config.toml
n_layer = 13
d_model = 64
n_head = 2
n_kv_head = 2
head_dim = 32
d_mlp = 192
vocab_size = 5470
activation = "swiglu"
norm = "layernorm"
norm_place = "pre"
norm_eps = 1e-06
positions = "rope"
rope_base = 613000.0
rope_fraction = 1.0
qk_norm = false
attn_scale = 0.177
bias = "none"
tie_embeddings = false
parallel_block = false
extras = ["some layers without attention", "attention sinks", "value residuals"]
init = "uniform"
init_std_qkv = 0.0472
init_std_o = 0.0472
init_std_up = 0.0472
init_std_down = 0.0
optimizer = "adamw"
lr = 0.00454
beta1 = 0.9
beta2 = 0.99
weight_decay = 0.029
lr_head = 0.0122
grad_clip = 0.5
warmup_steps = 586
schedule = "wsd"
decay_fraction = 1.0
decay_shape = "linear"
final_lr_fraction = 0.0
batch_tokens = 16384
seq_len = 256
doc_mask = true
train_tokens = 112900000
steps = 6891
dataset = "wikipedia_en"
Each number is 128 + 32 x the weight over its row's rms, rounded and kept within 0 to 255. Layers, rows and columns count from 0. Numbers have three digits each. The size before them is the row's rms in percent of the matrix's.

# layer 2 attention value, 64x64, rms 0.187, rows 47-63, columns 0-63
084:129092149094136150149129138139132085061103107121124145122077135172113142110167194104151174077157129088082109151143122114160064123154147139071088105095170118063175137151102142100167177085163147
103:146131104133178061096142138121049151153130088126120150108086113125111174165139075119124163170112166132225153128140131119095167147165108138160161157109098109094138120158176071100129145141083173
091:094130033078106078154172132141137120173139171111153119126109132170138204118145105082091115170107085126182121106138149185155110129174085127118107117137132102077112117090152154110160182124169131
091:131157156052104144116153143128147108089148137151095114140118109173156164180117152075110118117096085104118133170178126179085151160131127118153117130109101149053060125153152140050164144114185165
088:167136067195186134186045093139113155125107057124142145097156105134152133105128187179148211110171138149125124073140093125137117155117111124167133099116170110131126102114113107151139109130161148
097:197155107093098132104145104164144078165132184108133078123125058130139157118097100156145149118122088135172148126134141109120220100080131146121034150128117149068111152083123148108104104113134120
104:119146150165107135145102160110172113171141135134147069138140198099124098107184120164165142129129076157140133137143143135166167065060127106109069141133112147158219142142113121146141060127086091
111:129139137083161170115165164123092118078090163191127148115132103106190075174062130132150114122161129116132101129138112133130104130097160152188189131071141123071181119192088106121122160153134158
082:107102153056077069154099152089159127178132174087121161176159137151130161160170118103116139156056112109075113174111147159129119133147096121072115090112113143127066142106161119128149164108182103
090:145147090169139083073175113107057137099142093172138080101099126152116190117153112146098088160131147131166122085175118135088092114137160124091166146209118111141052144170148115115111130135156158
093:121154122193188110124178094128107182128148062175165143082050169108118146109116091115126077177119090151137104110085125154122084114157157080140195124121121134154118116166131172128100119120128164
114:107142172140147122074129164153129113131113093189133054119156165091164125152120102176068069105130114095146143152114137133142158112072158120153118159119092132139145126241110118100095114072144118
089:081157117120141111122186142156054191075112105098126102111111161156189135144102067140176145121170103148218116112171122139175074136111153106110139149102101116117147141173106126083139124162130107
094:069130103178100084109137130157148193100115156129157087113143159152147147090135083103134036123127120145171148093112110117153125136072134156175160122162118117221144140147131168170096097098155110
094:152057157160109145114066172112064122077145103094078162179134127117117147103165155133188128112170099114054118165150122147073090133149103120089141139121150127132179136159116094102153158084130090
090:128176144175188102174103151113108124110143081159107109088143136101102127123107161082087144139104160164124131114100114116124156151085166123203141130187093166154082087068161104130070096144108187
081:077154116116135123165080165149144181146142110126174156150158168096110113104111072169173089162104071156085116152096118174192145135113077077136139131119110116147130149166093133122194080162127080
# layer 2 attention output (transposed), 64x64, rms 0.186, rows 47-63, columns 0-63
084:094127127124184132166117190165078084166120108109165120131086125081069126194131152184115170139160047182129128110128090093106156101093106148139168119128112104134155152122115173080134091158114126
090:171103114157080099123112101126038164146109147146102178118159132118122135157096174152124128163139111160178072142136069112166194104118102149098142140091142077174148185120092144133144166110158079
100:167114036143057093155130142128115192165156109126131164103116194079187173129136149138145137136096129137148153166141116113169111115119132132056160114138131058138159136135077113082145144104138102
095:169155145127070170135121111163119161139138113105146161149119113082180152154104143151134115136060130143125070175115090137158127161147105044082172099119197130139113160160082131099137050121135154
089:113131146180163109160149190131163100126113087102068082110169073137103141131169078156139068104123145122080127085104153108135077144137140182107141141131121149068125104108141179139155127158104211
089:132166126134133129160064115105170176172113155074147125087178131102121105171176130141069117124158092143108060125179149189131113192087126118122062079132131155147126095156113131121106137069135114
097:079097138119166075132099137079190169162163143155079119117122163123150087115112100098120172163134080156141176175193128091080081125117121132100067161118124165113153082150169081141129149123158115
094:063153102183169088105111147125129142092063130144092129121114107172149163189138096111114136141117120150114080091101113167155132105100136045127155163148180154133148144190120167102107053115109152
082:157064108111079164128153147066131209139140128117113165150099149108177132098103130124171170124074160160145169190134159056157115116187096144072087124137148110127130146105128113149084101120142125
088:118189137135073165115095124070072136165126093141124098123116099170159194107125164178125093115138201099122127124124034093170143116127121088143156113139135097155106143142115069169162139121154108
097:115151108123161136137154109109088089155150113139112151070094130127124140062098138139148113208078136082171126161116095112126144139118145134155184118084113108184093179174134100111168161181128045
106:101140129095128091118114091124156095127081140131065074097145127155164088162108119111193116162128164109131131146126092165166166134087189116162073149122160173123152157146086070129054141110185141
085:080122165179176101137074115161199158104100142137117115124100124130122164128115078129137152162109113127074122151135100126149144116042124106131155138036184136126117153147154124134201120130159185
068:123136083181107088168190140162176089140093130120135114109100115141164108054187113119127109083178136132132129118134079099124085087066208136129098139121129148162167126154154072143141156105148160
096:087147144124121136099148150083150150137152109126111126188107117152096129135113138143182169062106172115079144151111086070140138102179144139127179129151118176039146109093181091136165081076133158
090:182119173140098145130134123112081079146141149151055158090142107161135142124078151117179085150098175132126126112119086144104131113136141125099113088135179036139140151118089103220107143153169142
086:081117149126167128119160140125198156106113140124057137146095163132166124133102066048137170130086071102108184136182163078111150108167108129096107149110101171109120144157173101105140116144141172
# layer 2 MLP gate, 192x64, rms 0.151, rows 0-2, columns 0-63
015:177121150103067172157130153156080084113141082169112146192101105097144088157109143178123115152151118134159135089144075150171145113100147106130153137121161126201085133127171143169114130166193076
076:113192148133109147170103174124128134096137085130139111163142082062076122097152123191153103078128152166115131073062165119129167155158174088164078086126133111117142118165153115145175136071133120
115:153134144092165155102081090128153073175139149063096143163167157145106119111113154171133085118128175096147115149096154163137158122158167150162164108110108063105206111099139105068169171142097126
# layer 2 MLP up, 192x64, rms 0.145, rows 0-2, columns 0-63
014:103157123154095104157131107156090173100145132169132126105133139107140128194090078159083124105174129107109126200119129153059075100051112117137138121043114101113104108072136133120109136115074147
074:133105161101167086134173166101155113125137127132160070095129075104126050125169177163147126119167069167122171101144092157102126112162131158154130140056107126166096107066089159140174131117100105
113:092143136141164139133118122137103194114131087116140116156095146163141235128129124081110109208105103170084129112123165135144129122127119119095086147098093119141141119104127135116012144167160153
# layer 2 MLP down (transposed), 192x64, rms 0.142, rows 0-2, columns 0-63
014:167097105149109178133094152162148121094094128134137198210136123108161132117143113070115137195154145131120151120092122118202153076130178130086142200111157073123126133142117081103106117133083138
077:126207090130090125177129098136127108090121148137085109123149085044148171104145073171118166080080164159100111126085179130117164156078173134155132113127137143155141132150172092110154107152147081
120:088126122135178127136135183112116068161077148141103111122121136066133065125151187119081131106170082166135152182080110137137062140138135136138144129200155195113080165124128162152150109117113111